{
  "num_hidden_layers": 8,
  "hidden_size": 128,
  "num_attention_heads": 2,
  "num_key_value_heads": 2,
  "head_dim": 64,
  "intermediate_size": 512,
  "vocab_size": 4096,
  "hidden_act": "gelu",
  "norm": "layernorm",
  "norm_place": "pre",
  "norm_eps": 1e-06,
  "positions": "learned",
  "qk_norm": false,
  "attn_scale": 0.125,
  "bias": "none",
  "tie_word_embeddings": true,
  "parallel_block": false,
  "init": "normal",
  "init_std_qkv": 0.0442,
  "init_std_o": 0.011,
  "init_std_up": 0.0442,
  "init_std_down": 0.011,
  "optimizer": "soap_variant",
  "learning_rate": 0.00633,
  "beta1": 0.95,
  "beta2": 0.95,
  "weight_decay": 0.03,
  "lr_head": 0.00963,
  "warmup_steps": 200,
  "schedule": "wsd",
  "decay_fraction": 0.874,
  "decay_shape": "linear",
  "final_lr_fraction": 0.0,
  "batch_tokens": 32768,
  "max_seq_len": 384,
  "doc_mask": true,
  "train_tokens": 137800000,
  "max_steps": 4206,
  "dataset": "wikipedia_en"
}
Each number is 500 + 25 x the weight over its row's rms, rounded and kept within 0 to 999. Layers, rows and columns count from 0. Numbers have three digits each. The size before them is the row's rms in percent of the matrix's.

# up: layer 3 MLP up, 512x128, rms 0.232, rows 325-377, columns 0-127
# down: layer 3 MLP down (transposed), 512x128, rms 0.224, rows 325-376, columns 0-127
up325 100:515498521523498480450476536523503521481471518512419477504522484525524493487507530491538515437479561484488501531515555447514533453487531478541503500546491477487518483495486538509532479490527476479481512469497503509498502494521493444478506469471490494518498505472514496493473502526494476507509479503505506480473519487505542470501527480497509504506448477529532506540488480467487519514541
down325 100:490524523517504483484516455510519465492532457423536501522475459478539537517530505475474518516502525509504521492445458490467485486513539470500515485486478492447521504524512497499487524495521473488484496538496493491543513498483475501556459539491507500537511499431465531487485519485520532551488519481517500528460492500501520529478509521490521482505510524526511529497540502493525502521484
up326 090:524473495492526511496502449482473492510493521499493463508480528525468502443542471436508462505465481519495503522522464497524488528544483520510505504495546468500493475495529533501475486513534515550476517491542512488474509524469495444519498501510489488530538495484503452548506499511495506464485501492530527521506524487523544541489485520550525519532507508511513500507436490502463541499486
down326 095:500458533489499465520508472479497518502532481506504466490501440532529489479502507476470484520492538501532493534516488482511533475530513507546506467503496466470511485495504492509487475496513501521437483523494497442455500510490485523473547479513559489492516496521504491506525473521492421458495505498500481516481473495490540506461498504464448492503499517492531448468450486466481497503476
up327 084:496508530488498511536516507460439510510507557525486467539513476477502507503470491505541456489487484474498494555516519503492523523473535501507514461518545523521451507433508499544472504533469532513491537513494489508518486489479516507540489496544502496473504494530471496510495576497490502513517511518451511494465523516511483536504543534456479477469507517504482486520500500491530493473477
down327 090:523551464501436504514512456526540506436515489495494480527500492558508495470495502527482497530515527500521475457518495502512530483473465572501519501501470539473546472503516465452524512500509513526506476487504557516480518459482480507482475495510475485489529475530511504507505477471477490461508501483514525481545510483522502521505495465514497533478483458492528501500558494501512490492505
up328 087:514509510471494458498511542480497490518499500490476495541475467499511490510463516488491473514493515483505502520488513475489509500461412491515487523476472493498525445496483503514500513479496475490511472462493483469503538462519510513489478501490523546537547511478477470497458528514517494489474501457501558539465527535536513466539481503490489490537501492532503478499542580469507507508474
down328 088:477492451482517527478509513483500516477507516501505518460508488524506528503481524533477497528490460542465504483496538502506552511539504522484528535507535498485457510527460505526496530547496488490511493508508490508501482481510482556462520496473532486497571548472479476513520492496523512447496520511527480520494473499493511470487522489523529505488477507504415476512524484547493551489472
up329 103:503553508503438495533498540477474504547496534487509529470486465509518519521509528498507480504484507480452473499506503486466470539503474497478527479512495513496473534472441535514514453528479522476455503487538470490492471496531483485510481502518448516511549502510501522476498556503525551503507528490480518489471518454495520532512519524487504522491474504478472493503537510460459519470520
down329 107:484498512532517504511481517511507500511504497511480459519551515468546460529473528471512479548497483504473508493535518476470484519486480540496506438484485559538539522512520499560486492527471499521489549534477506511475491509545493517498490473492538485491547501507514501478467527480505501466488444492489496558480530477468511483453481505506484513514528470482454483486507498481475513478518
up330 100:507492504496528493504501548507529448528484541514538496496515500540491469489528526535505490528518432477455474527517508494513505481497517488484535521503487505541511493521514486492477456494533500488491470507504502492491481514514515470517469497504499545507481532535502511547507469506508510488473472519511499512552507522508491490482508446511444477510473460542506528490438426484488505553489
down330 096:498500514488548509482536510499491481450461562529519488549463524550518484490519471486543499529507486535493498460488505484485533546448509459487462482489507489508518461500560510483511523533436528491491508510498467491507509503474527507539457509494535526506513491470504515499538474504472505537504477468512523533522502494495464494475503499494493496436517472505481506494476488491496475507470
up331 100:522507514489473531528477534523507511460511491498488482452485513519530521525567486495514515498421487490478507526537531492483503530475471502489517491494490536497511474508493459486503486491536520428509536533511507542500524501451503480485510509473497490489484517531526510486516510513493553501536474537512555490477474516468520474459499506493497477531533470526516496477524523461528540513497
down331 107:480517517511535556472501464534489518465496516483462484497511530523522487563497502476485480493494538524472477559522528543499486537533553492529474459511529477484511518496472470505495510506498506494505481474478495472472490465475456521475503509517475545496500466510463510453517492498478511464495459497521501493463475500493551462507516490456536488532477509478493477527497504463514474488473
up332 073:521500502516476467508501489498504522440484486520485589520500467495507472497509475549537511535482496510495485545502534512560518473526490463505510532497499502498489513502496509515520526515513507566499515465485524473493532517516492477556487520530475515471536498497516498472502476517506554498485494468527535528447475521499461481537456511517496483507444521486478518511499497505492498463498
down332 086:538526508497464521530529508508523506516538489489490426464501491478485510505507479500528503492491484491473508510430482450470484510492526547583512486497492519516536503500496442471502501508514475460490516479516494492532561530534501512461547493488514498505502498512449512500463506479535476473512491515525479508510520494484487528493482512500450511516530473461497500487503484514551527499510
up333 081:507497470460520516496483495505518483491487503535507472492496529456470485484491490477537499512496483491529510535495499533506480475487468469442531546525468466507490510500519521547517520497519492538462450484505517487501443502535508519502510499462454528459531471525498531542450537501539528512499522490530520474509498499486504553492505486528494497571475492521504479482462497532512477492470
down333 091:507497522516528459473578510511486471460469521519515516491490480508492543478523444516509489467484540492513499503496474525478520540522523511484500493462498473511516518454481521507546537506520530482495487514554539549527521517536488534539510493500511520473482518503504505493510474450486474524507495466479447500494537495507456539497507532512514488516501459492512464514465509520525519526519
up334 101:496509525496516514506472540482510493494500517533494487493493459510493517505493521495510473492527516503462513473491462536559476440508512531465533487477488536505456485520511533488511504491449516490416550488500510526521490478498520525513495517478509464454486516509512515478517485496453517444475526559553540520506506485518514498509467517509471498520535528482515500487494481485537487510535
down334 105:489483527543518488497469525480540504544499496503541460485495495501471508543479451465499515462451536470506522498498506525521472479526468493494483516482538480509505514559479492470493491499493531483490507483524504530479528472515502533519503540554479540474491496460482554518498506499498498492547494510498469508498534555500532529523459496531497469473491511494479507463451507509513493514448
up335 101:496491516484464498511503490503548551522486487480538482456507469509460520521479489480502496493547499471494514489494506530513486511494456528464497495548510488481461531490489467513508450511522524556434488497503500495511496520513499529502465468480491500506561488460530507482507463474507492505525522471490505463473546461535498471504502480516554522495501532450509487509507497475495526456461
down335 094:491486496450549450500485497518502496504520471478480509504501498501509484496479510505471482501513473496448509533475525490499529507521511473478535545496487507507503509525526505476499506471501460456525538495483482535526493485471506468494555494466514516525518473538556446465503537520515506474475468496512510535458465514486447494527486542505472454504512491468497476503518525440479538501530
up336 093:443488472497466467466494493511535519516471521522525483456520493522523513510467459505500467501449527454509515481505507508538488474485520480507501475490539449507508519485464508528487462523488483495497486502507520519524523492521473513504486556450458495512531500515499481449481456509516504542513510509512461492509532482514501502499497502507496519487488520531558516516565545530524463502459
down336 100:493489533509549481503502500496513528493525498480516516499511467478443481489497549482541519486499496468513507489471499566469453492535479500458491480495505539502486536519487478523470517478517491523498510445500518525495461475494470490501495484546508534510542534505468530501500557496509514479447517472535550519518524511514500479515548454491475501517490522481452538518499477496503508467522
up337 106:533480527505503495485494475490482518477465490522542457550490487508457501470519488529528498508530538543499515497497479513482536495517504493480514510509512523517484530512509432490534485500504526469516477459456522487520499532516504519453516505478514554507472504495516477482504469478532521513503485507515498460501438518428506462481525487486477491513504515572507492469515467493540506469520
down337 107:501550484491518461530475522502507543460503523509490457523498494516495512504530489462453508517457508515504553482486518510503488511490479498509510474494519483504497507544480505535518484460532538481455472487510455474486474451487505517499481536513506514485513505511505536430528463514516463540461473513510531538452497466505494510547516494505503491518494487509454462513526516511471542522472
up338 101:546519475463497518541505511559469511504482486474480451531502490513504475492485492483524551469524526521488520543559499485474514502510492477519514531527483470524523478518469523446491505492525497522466494483464480509502486511478507471502475540502508483514504504455458496449536522516456503530481478474517506500541523542517472495502518503465491533499490525494499499476560485513479493444500
down338 102:470505487495523527519464485510482483519513493511523564460480501450509518525489503498528522522475484510537516436476522535519490539493507528499504559492520506547449499509541485467482486554433471501511456524505518447524486468505494480506510547521508495482518473524524483524506484462515508523492514480511482498445498524501481503477501503505479496500526509473493512507552532517483474491507
up339 108:507493485502536540536500529468471511445493528508506560498473494510514480499458477501516493478475480470533505514502521491469483497545481535454518555456559505510496503502486447490545485541528513486494460468483487520505498486503492475493496506496489519459469506481522528490487489466521546501437536485457483519505537516483468492504463474508507509471502508504522515493476483467533521500473
down339 099:475479482452490532509509492494499469522476509489514498490504512496500483528495501511486490520530500491521485497537508528515518482544537495531492472443505469498539546476519530500515506455529583535541469519480488462483540475552524497505479492491506515499497458517436483485524458486495486527452517495503570489509489530495518526502479499453497471510485498501465492507513481501501532519528
up340 097:495490518468532520521511521453509507513513511485521499494475532543485516498512559520506540470505519491536477499495491533502500489472514512515500468536477457534435479519459507531512514488532510535509512509454542444470512532533543494470499505519476537519472504508567493489513499494519470460522524493452490489489454499481484555494487508517491486471532478496473516506500518474500505468478
down340 092:502506499507521525486464508469482480473480449509511484505455540507485503477506490525482477518497549526543518492435428513509527458499473509503509507484497519506512520453514476523528478501515544496517501465504473533515506466449525500435483481501515485541503544546493498507476472528511513487506474499522514516517504535487540522536477494507502500532441487506529472491508497506506510543471
up341 098:473470536488515489494492481495480531501512535495510547498444531485506534488518444539527494483515439457526499510503524465497553500515500468465511517565500513500527545488490484513455512519534510490481486507512505466493505508507536520480477478498488478510544553502446465544500550522505531504495495529521525476486500485498509499521504524514511539477472523499527502500465472502489493484546
down341 105:506471492499468507503522512512531533445479429495486531496491513517507533529491484510490523503499503475486484503475530499494504496463527520464449530495497493502521487479500483517481522494481451505463479469492490475524508478481485509495481515519504496540495481480526528524449494490508445515495512493568464496507530485463523534466449499475518449493466552558471480457499533503489487499493
up342 095:497496497485523490497506508549496469512480526528499491511477523577528522499506485498498507487555467481505510497524496515516524478474524540462546490464528470544512494480490537470490496497523477481504476488472477528507472506525469517493550524496544506455476450491484486507533487524477490445512486474498492504476521477491560479507506517479467462537465529495504493537512452501504532498461
down342 085:481496447548486481483477540461494482492468491476498467465482489511497545512485555480560507527540506472500498478519485485474506476468538499539535482487499494522494548508455530492482523463467486498504490491505482470507486508501536460511527496453515518482534475497484518506467542500490518501548547527508516447494531484470514511502513491471482500508514504461492481471497517485534476463459
up343 104:526504519516491450520471545509498512510476518478470540448528536519533490532512549522500474465463477480499557496497504518507489539474484534473526510494551479464519507532500504497457500487462455497495477533541503486499489521494501457513502517519463510513514487473520496516466533510456485455522511473505496476497522529466533478498503513467473524481541498479495499508460507494466514483448
down343 114:520466497475482475527499512538494549495481510502479507458541494542493448485495526489447495511501477470507506513553471494500526504496502523511525526475482505521514478469554471512497500547490475512530449506510479493499510521456498479499521470509469510492517482509497510505509483447487499518516530463470515470492537548489494447525483475468494492522547528487469537511468489554482454483493
up344 101:492471501498487548560517487537516486509498492494515478464521491515468514490511517494491487525470494451457494469467468489492491488495472496514504510472525464507473521480511506463501522501515487503521513480449449496469526499528513517581526506479534473497530486523513478535507484479535527489509554454479530515474515543523488476505522534531491519495529540511555504509506470484485525485458
down344 103:475503504514484516493502473456505524532481510474531507514493508508551452503489464503510477539516506481526481498474478539487510500557514504532484504491470485527531504487486577437522476494528496492514522507532515501460466534471519462486512512530495451548488509495512515482477460475494511490524506505497457475517508446485536502493515473525506430500490496519503519530455500490526509472505
up345 101:521522486487480485513488520528548507497508475519487467465473467498497509555517471475509489460539532538436512467485551534485496519467488501462550466516519522473510488520504527506486507524517505466476556500515508463494544516496480490489437509549496523528533502516527453509521499464482523526506501514501488504505469512500532502551489514486461485515471510489504528504520499507500502509449
down345 088:495497536535528515469528480511480468461458505477494560499536510490449522526491497525462498495482517536502492553473508504470494488503514484523474493470516515515500522456463456513487499474459508519495479474484514485521470498502508529473549472529524468460487519495467540483488519456521505524461434493507483504524528493488476496498460493484522524464521449521505519496512537511483529485493
up346 092:537499497482492486490509538493511464533459495545504521522455501515491484497536544500498445467548488485499550478507479444513532474480508499482455467534495530508500502461529555520538452498530498515482552499466469481547501461502488529483480536565506483461479520479506486485478523471498503493519471488492485532522504491519480506489522514505507481503505456490514485497523493500494469503506
down346 089:526542459493542509536501481493482507493494493480477469556479526518534467483487512469458522491477493514525526519498477484546475530473513500532506464502511512540497509511487528484487478523467550457483514533474546500510468473536475509468510509531424472512514506500454554501509494487445499460480485454479509505518485500508524480506514469500485502504474499445489486517502483514497490521479
up347 108:510510522472519490501504458485529483495467480452509504493558486523545518547489487535531502464476494530457497524469526536512511498444462451510476463513516523488521517516487467501459506476498481481505518543481508502492483491491495510517488542501501475538527524504496510469479494534501535473503540479523488466525508513499516466526512519477491488457531505458490461487477562491554494497478
down347 118:502501496504488495503472525460529510533508531517549483511491523485489473542472523493484527492469591475493498477513490513473486485479509471535509499507511462523502504510453475502490553504477522470533499516473490496511485465509491521520512502513496529483465495510528449541489513460521535536500489515489462444492560535486475506467496516509548507480547477473529499495510538481530504477493
up348 089:498463522518502500494479508486475501527477487491546524500453507488512481551504522478516484485519479530507496506541465514548492518503508507504507480506486494504541495519472507505494500513496506482496512516456482565491494524443483498538529484485493451490551491524510497494493470506519525526466441508521483557566498507500511519496494472521472535503504459523532460509458537504463479443477
down348 093:493482535510503526482514529479523479509509506483512488464500504513509501466529487522462522528492467518461468498480489528480510484522492502479499509548493529552491539480505486501523503490501482519507504536452532513540548514478506489450483481491561521510486483499511477526504484471456501455528455495512498488524527532470466539492427524512496516483483508453504529534484464469469545515522
up349 099:494470472508538503511434474491522494503542488525508508536568507493540511488496478527533514497486543487490530496465470527468489509480494502495512519489575505490442515526500454472542498469496488522528531500513487483481511519545508490487518477461474463500504506527530488531500509541493502494468503521490520446518510502495494532472503493471538488526484488533503494457468510474532488461495
down349 102:490508448488560482512495473513499504505490470538530562477506475502461501543520492470457512496480531525491503492486549502472462508512508486529488530514520459484525512553464523494461494487477492536552492425453495509492495507474488511493551513481483514499520517504506519495438509508490510491514482465515502523485488481485499546544546505518513467522479490509485531498520485486514483492491
up350 108:522440504475496454522477518493515548534509550508553524519490466475496516474480538509442501531537480502503526499501509462532531464516508475501507522494498476504511512501545485459526532481477506486527525496490525491480443481471463487491496477500489529501485517540515444514498502531486478476453484519495460494486496512479504499525473543512523518523497539487457516518487497546544497503508
down350 096:512503554526527464491505523506479492447480514485464479472497488476486452504489504482466537475553521496557498485436505510479480520492484492504513484508480529536471477408503512517532490523475527520481498510504475515499489517510481527507468504496523459500443537483473512477484505495532462502521474499514510454521463501535494518505523457495546486481490478506491515512544495512494490516487
up351 106:474479556509493483543442472549518538532488519508527517521523530516509475507504470503518531489526496490473540495509499518485512492516536499489502474525504539462497483498575489525500508497502462555464503512516498495475526510479508456491462522495477478490495528516529478523491464492496488491482452511498445517473521546502461486462473505513472477502555521529513452508483487482482509497508
down351 111:478557504519506504533472522483504498528467516520495492492476525553513472465477526492485474527491449519528480499482528524499484520488440500532469487505484513473513565508496483534482506474519504503493516525489499488458420485471527494528523494520479534501492480538477505513522512521487498472505533479499538474544492488467495505503579495533477526500480489502451515523530488514516492483504
up352 094:508478507458493512502523506557463492550498472505493492470479519555490448464512481534484472500511449500505507507536487491523510519481437544474459516477479481511527469487493498534512526529502455475472467507525494512502510537447512529518468482505528540517527525487538507503498495464505513481519513453487529512479503560503514486485515502521475516533498494474495473490495465530499524519470
down352 110:489506501485485508445477481514486537499488523500464469491465481462556515555483531514468503477474532531483524501503454498500512488470479499518448506527482482475500475528527461512493504492524484554571500495503479461506505518478501527517530490496531504550502520520523495491543502498498482472469527533497517485514491478503537546477481526503533482495464473494510484484488491419498522499513
up353 091:510519482528473501511475493479522497529477494528507495523505499493510528456457497524500481493484528482481488496473489467493508489483474486519539511537535522493517525501502455509518488499557505455527498458490479529505536482487467508490497447459448485491481497533544475480480523491510489469496481500510548469525474524486477460518506535441482476439463550476524527525483484503532480494470
down353 091:509479482517507483531504528505491478454491479474502534495548520507510480540482510481492507507524526494526494520485521513547491539521492517511511526441445498456530478481428532492498479488484518520469499514542533468483486545498499506514480538486493531530503499498479533492462496512513520505495447497528481492509520495496533530493511538536467500560528493507468485482509466478505524509567
up354 093:502472480501513500532515538478562499537486487510466460491504530510518505484460499514497462509499511489477493508490484512494482503535536526513500459512526511539504461535525473541500510524515467528471495489555478490509528489516486478557494500472514505520444490558483534487505545485525494479480543473505484474521478489486444447490530464498518485475511505476497471555504477509472506519480
down354 090:505513450499490527470488497482571501462499487491502458483503498501508534486490516510490498471542518435563492491516497508558499513562502522442493500480507514486477539481503515464455510449518485494526502473498497483517470527453481473517465526466507500512472507497541503529529473521512512500501489524521504534487469505489519462473502513478480482505482490482523457485483490471535506477536
up355 111:532546519495480509506469471488485529505472499498524496510537509490461504513505524514502495525477512509481478473442473519497520510487489511548491430480531516492481507522535482486520495476526471515508508507546449563490490532504513476544497502471529493492456532469522528481535480522472551529474534485543491476526473496492478455531492477516491507481499516468490527500529463490520462516470
down355 110:511540500512518472497495464533511468477473505495523525478529522506470536525513529517494507488470523514459489540462464451492503530514477445515543507479538476454511490496513516500459500491522502494510498498479518488494522515524479541531524544483499504521491440504547475537490502492490496485497538499501488449491510548494468473476475498434518443488481523521486498469479471486494501462516
up356 092:485484489498496519526454467551506507550492497494487458467488509499477514547532473490574508458514493506482460521491534485490503490498469439469481524508522519519522465534517546492500502477494479497496493455517511477471487537547508475476476516479489504522529466489518501496462514522512532465534437501482491495476498487510492491547504519492463531440494498520494493499518508529503471503477
down356 089:536533532540502480466551449504478503496515507538483509505530507508504462510477512509505522488493525471499479517569521515474438491512455521522503497493490515505505531508500497514512505515478500473485494533487507517545527493479489539473486519488525479499476499514487518503480499506518426488445466510518504469510521445501442489500477452498532483544500478503487539480526484496548535502516
up357 110:524513494426487509478519495496465491538524455469557506519508512505529510506506498470535483517519489489446534472472509518516496480469479476511474469478497537490509523446512478509487481533500489500472479463538515502503535522493504502496518543498519443468536526456484511522500463509534522529510483495448538480485470522493485492508507504466536475492549489471510533495472473477491489474494
down357 097:489514462515495483505519497537531473457451482496526490501488512484483464513522479492460510497479576505499476522447530520489505492498521451513523537523476473472551535507494482518492505502496472548576478545492512534519483506472492502467446477523507493509508522505523493503463483494494474465499500486514465493462485496512525502503500524497494503493507532561529449506506493520478469491481
up358 101:490497509479537504487481497503481530455452514526507475469484466514486485516481501462502478475499467506518464566492509539483504501518488490491528555485520512503489512477520471494522498508507542497494468484524504471528536493480552486513470511532510511512547464494515492529499499505456520485494484411485518504480466511493493505481557460491520537554506520521503462515471476480462528498492
down358 092:502501483495502488449503488475465513530500502468524482530498514517518529501523489509468566536537419494502517517435517448518568503513484479497513492503523508484477478529474482504510499503538522514483473474535503494461456460509526498510544513492500499460498498515556493499528511491498502514505520451475488485478465483463502486475466521506539516496533490492476497535491474519531488487489
up359 090:485492515479502538513509470497489467519496516483498488507531493485530514535445521525527451483499495505455474484492463524436516516491486508497508445490538531489505513482473478485481503523548496508504475511482550486540499501512468520529496463498481521504482488526547515505522461514489517469478477498492510459521506555472445470483477498462496518512493495471524511521515482464549515463554
down359 090:500497519515480503492512491535497468476490470503505497454493529475503495463497450525512471482490481514479489474540512505511504471480467520503477489521451519495487447501498498491465457471509512504484499477513516520500453502494474575532486526495520509484493520502517491497538469477448513503485532485512464518527498498528529501496485466456491485533528509531504557489586536503471478530462
up360 103:496466465544514566465506468499494485552494491485463533531500477452487538521495491549562491505492477458560519509507499532494503512501526498504528494521497450523500504502523478496483481484496488540481461515533462487552487481531463494492482521474473499462452499516487489522500498488502550482513494470503506510509489497481462511495511520486514460515504508482516464490438489511461500489486
down360 093:497504506505453497510478536527508530513508532507471552447508544507510513553518480540491492517497535520507519490492473488515484498508532528529522505553537521486501483510526451498521476485490529508516495523484492537530498516462521529508537458511505484497521518508497513485478511506482499469522512468515478514503495448533487544504548498495470545458513492489417468498488483444492499503526
up361 108:519490484483483470523529453543495527550553527479462531501481482490497488480479494552487487463538494525463512531458498495542529548548448506475509510484510513487495508491518531467499521475525487515500514486487470524480498497511500513503573469499500506496475460479538491497503479518539514482508453502479488465500480515524508494496527480503485514497477550465510491534511461516515523458531
down361 111:502483527520480532532474519492500489479491482500528487496506487499527524486493528483495501512491522515493543465499478528532472490472515491524481468493466484531527473479502467514464511482489520502514477467504539506498543531501513487498463513512545486484538543487499551541446490464496497555512471506497480476527451490519498541445511494520512554539484454496521530469447502502534479535482
up362 102:484480477475468513505468489481511486501513529519492498464509476520511520486499475487474467480515508531502495484478474485511517478504500527470496401526516490531489527489514474472475505543514502517478512444498538447495511517527491488498415487502525520485509472511502537538438484535508517510516535531527497493486487510455509507511544486512508521500520461503533505472550528514507501467506
down362 092:510461526539458492515476531494496527497494477511455511471478483490507524500498468503493458500479483512521457466478550545445520476530445471500467484529513474538527503522490484523485455497486508522498528461485492524489481508532513499480532517442503499476480500542478497504464515471529514518475493518483552500478499496472520504509506469487499473497479527547525491550540478509520535514532
up363 092:472510491490490440508450532477539512544544443511470518495477483483462508500495476530486491480520439496479529534509493513542524525502485536471501485554492507530508487539467529492508520482486476504488479521493488512512486481489497500466532489519434499498507527470514510490496513486464537474494475540509509501518486505520475550480495503514466503435492506514503482498553526476514474503538
down363 094:484500469510501484487511511495527468491467507507486476431479498487517536530493449511470531515483527530476500523492457496544508499475537485468500474514472487500488484517500492537519482540500513538511459490542520487525476526528491476458493484544482484497511542469510546446501491496504482481462469496446491557517509495476544488513504456483510513538478517481529491486449485480520478506480
up364 096:563511457491504481509549542552547513518475505461435462502479503491540500548521515488545480545514514523491536497509514485511535453485511487505466515482504526494506520498475505535476518490493541490479551462502502472502538493458505446507504523507519487445493493471536500499479495483511511505497478477464526499489504514484491493529479533481502526542509524501496473512474492493503516457495
down364 091:467496485518484495501508516476476497494495508504468500502485544521500467540519496497471500484479527460512511561489539508533490503491561489542520497464495471561505477517497447544456471494491479540508521503495458531500515502518493478509466506492463534547516499529515496490467464489489507538458486474524536506545559493522495497518549514467472489494545492512520503482472510474488505501489
up365 103:518548511503464532541482540498520488468478504505515499527524442484473490516499513476504496507457501468514498515556532483538510494505470515511479535482517510461470507466474463496501498546473482500541488448450524468496486508526456503483516513494565527442473455492543537481479461535491483480494525490495494497498493499509493511493534502492471504494519504510517504505500520486510533557490
down365 080:539528471511500486504501517520473481486506500505516524530552504502531515471502488482490473473529476473477478485529538517447544476537505513534463535449495498535476524470479468501490529491496487520536495515496503467519482491499501519532478489495475496487444455497524466510514452502470480495502528503487545474482443528476519459437480491508478509494504496477533530455475515538499501489475
up366 099:473514520506524509469484516541477562517502550497520528509468507501490477513478496481490526461521455486482521511525445499508520523547506532478499515499473538497497498503462451481502475522492507479508449484468472481500486560494437473495509530500500523468526525501529477517496472512501484529491442476500507523453530495477471486521537499507464462514508498480474485534527471508510534510476
down366 107:458498468515515493500491429474512515483517443499492471479498490517513543509474474498509518529473464448534485496465486503453467501491506477516465473428483499458499535494473524514505473488503563496469500520498477510477497467534516484479496502489485475521501513499481532502462492475527481507500526496516474534524498522478495503489489508483497542527475556516517507522487527548506518555524
up367 053:503479520507480514518520542515530498518462493456503543504492495477470510504471478460454527464509526508474489515548521498485478492473511507484499479512513554489514449525449500500508511496514458535485476508477496462501556508553517468516494479464524518472499488462539476519534468493489501450517493494522531488520465522492514534461523437494497463479507513535515505518477491484526483473517
down367 060:467488477509483508480470487473513459505505505492528507467506505464519480486487520507500543501504491526505505451423508525496508516561527557517468512538486486505524519521503498491484510505487537487543489469503525496485504534461469485489488546517470455478510505467444492481515518497507512514526485488482497537514565500485521501517504563471538518523465495473495495488491494525559510530495
up368 093:513485481493559524488475520500484502527456508522489482499480545520479499493518507497498445555493445505514454473519497475554549507496472531460460496454515496501467483505481470506455507494489485483500487517479538496471506538508480486497533521502528516542536494496498517474513500501516473509491447488503503531528502511473497495507496528506534523463535548527534513515463505478494477444525
down368 095:465516498507483467494493537525536510487480492562490524518497489486469499508549482483524536477463503494477505501521472486461537505527518507460520492490473478491517496501457504495464539528501537492505527515448520482510535486435514471460502438485525518510503486533465545483534540523483522471487518502532481493516472545473511494520476509479529480519541484546508503509516534521510497522495
up369 111:499523505489514480477552535512512509452493516532447481477529489494457476479493492490465464491487493499501503463522434502505525450502506479509524533499490516492497500476478508505514495523506439509481533509496536517483499466462487507480511476524538501528490514489463514509528503565475466536493474454524494519486514500503497574526513454482446502508476525523480488491497486486515528544510
down369 103:485547509526513510466503477523465488488451523486472550483490525485510472507490489487509485509517482466498492475441500502516512503527537486521480455545508525521502502472489529496509485517502529457526504484499492468501497502531463519530442528531540506511488537486481510493499437455501503531495467512469481492547405478464480496510496491522542490504520496523531505522496504501489521517510
up370 092:491468542469499496511514487485549496507493481524499502480500481533512501472503517554500522491497503502504518474462552506510507473474489499513499488466500526455526470494516481496510495568450542484522507534505495481514513465481453465457538506498507494509446524525507509475510457495534506508498467533524553468497518541518513509491503449520485454457514496505474456485540465504523485491482
down370 093:500492527501462492481496495527482530530516507477488492518508499460541511515519500482484530496553528506471513527525473459487455511479517488504505518527473477479465493497458541503498461462501478532488486538544441508439491507494510459482499519461469485507548532496568543488487530497437459516501497467528506501479514521492506520504512547511506500520515471509493475519501491499490464494516
up371 096:500526505525479512486512509512480510452504509476501475480480532513470521498507488502473478529466537475488508503540543504484522513501445466496506521515478470514483522482449507526501458498517464524480480599540533477528554531477506476522482507469490539510495501490510493503495515490487486490470469432457484531500478532497491550465490492528473500494480517523460508475492501515513491500518
down371 092:519502526479503471467532476518461480493541535480498573535477471489498525554506510498543518483534514507478472507498475489520483505520511499506455519419491519503514442537489528491476516485502492510528489459500511505502517486497492504500453509507504524520490506487460499541497530508520498510520562490507544497464521507488513448511495502490508496536531479522508518546477484466477502452496
up372 106:526484512538561438481531500523506498527507505516516504533525491477478487507499468484501503542490527453486543535530500482484461500511512502491447528470500486471509538514455529518529498502502467514490480520508499492506517475487512431477484460518540489505528502476488459537472539488542509492509483477516479550511509512471518516523471472498484496532485508495477438500486483509475526542490
down372 093:518515487507456516482516509469513496531461490550449493468513514564468503499414481528528481484475478487437484458484497485510513526477514459508527491545522518539503482498497477482524473555472489529515507487506485509513501541504485496500491519504496481493485523511501479488500497506527535499553549497460508465498504483529521514504517508474554507482466486505526521476480496476542489505503
up373 107:529518522507468485486512539480518494516499501528430488442497440498513487500503486486509508483463516510529487497498516518485496456483489446558501520487470518543543469524515512492543523484463482509548513511489519481518542487475507505550478476509488485472496496553502485505479457541480504525477467497505472531516503482445479524518482482534494489528506534524500540511498518487480503536490
down373 098:504508477529501516514485469515496502509495489487563571500466530497497478503540466484487521519494466511516490527526486469455499515478516496499489550481505508473513514509508517452479529522459453542510492519462546477503478505483492494492469484497506540520480520532455487506549516473537473500494496480495517510496504472497536442458506458494471534473491519513512510463517525524537477469461
up374 106:518502522489451455495496489503534489499472490516502496535465460460523550470486488553511509467476518520487508490504508500483524440507454492498488548467474477525502462484462484490484521503444498494474466496478529498491490481501491487491484565542515505530523512515520545536502459518486518532497469458524520484523502498490462459507485465505463477535489498541483531473495523492510501513485
down374 100:508519507508499531488488536542482497484506510493496520484515543474449461450491508446464463547494440506529508492477479509467460483497517495515477480477523524493491466481493515508489458481495491510438485508500466488495515485499535542525508478501502495542544534472516506467476495478487518543496486513524491530539507516505519498511489523515511521486483515477512463504537438531538538538479
up375 084:464474494472472500484457511572487467542501496509514523463498484495455513512470464522484491546487499509500523487488483505498560504504517510488507500472500568504508453495462541503483458469517532488478517501543485449480515519476458527482465498487528472488517520543507502495512520485495481525533470488490517453497480481511475465494506548501523466475520505468491506526522469497520488505531
down375 084:515512502515498477467551491506467495481536495515510488514531473501497455473532538492528516493515504453529454511460467491487478499507484506493494497513500503471452472509519458540483534476475488510452496506486495447552513477526492516483536513468483496509461496490516542471501466489505492542471502516458531471520497510512553533513480494496529455522460517523472518530505471541537532514490
up376 104:518500521481484489495529523534503517527492475461497530480484496475511495461525490484568520481496491491468499530501511496496499479531507481467501495539508487474470492497547508493494489540458490460568512530522487477524506516498460506545481452481464505501527532549523435486490491481502486511439500481482501515469525501530479513517542494489517519474500518459452496481511500486472487453532
down376 111:500446485501454496541515532468523543463510458475470479492487459477504536485528454507519486474506490517531457497512541505508514498510521507460532485449442525514452507503488533540502476502480450511470547502523565511498506505515482482491481513509510512498480515505536454511500507513474504527497544513481511525520495490465488474479509482508513470530473513479479473500500495476495552515481
up377 099:489480517454481503496509469465474503517545516507470509477490478489505514511456512514463486498527513467487563489477491507499490478480485498527536500511495523513519493533469480523453478493497523456537547556483473484484500506522482525497543514504497468508502511492498491490484497508508519505462479489475471487490476430450459522456506522491465459494519544552523521532499457524481490461519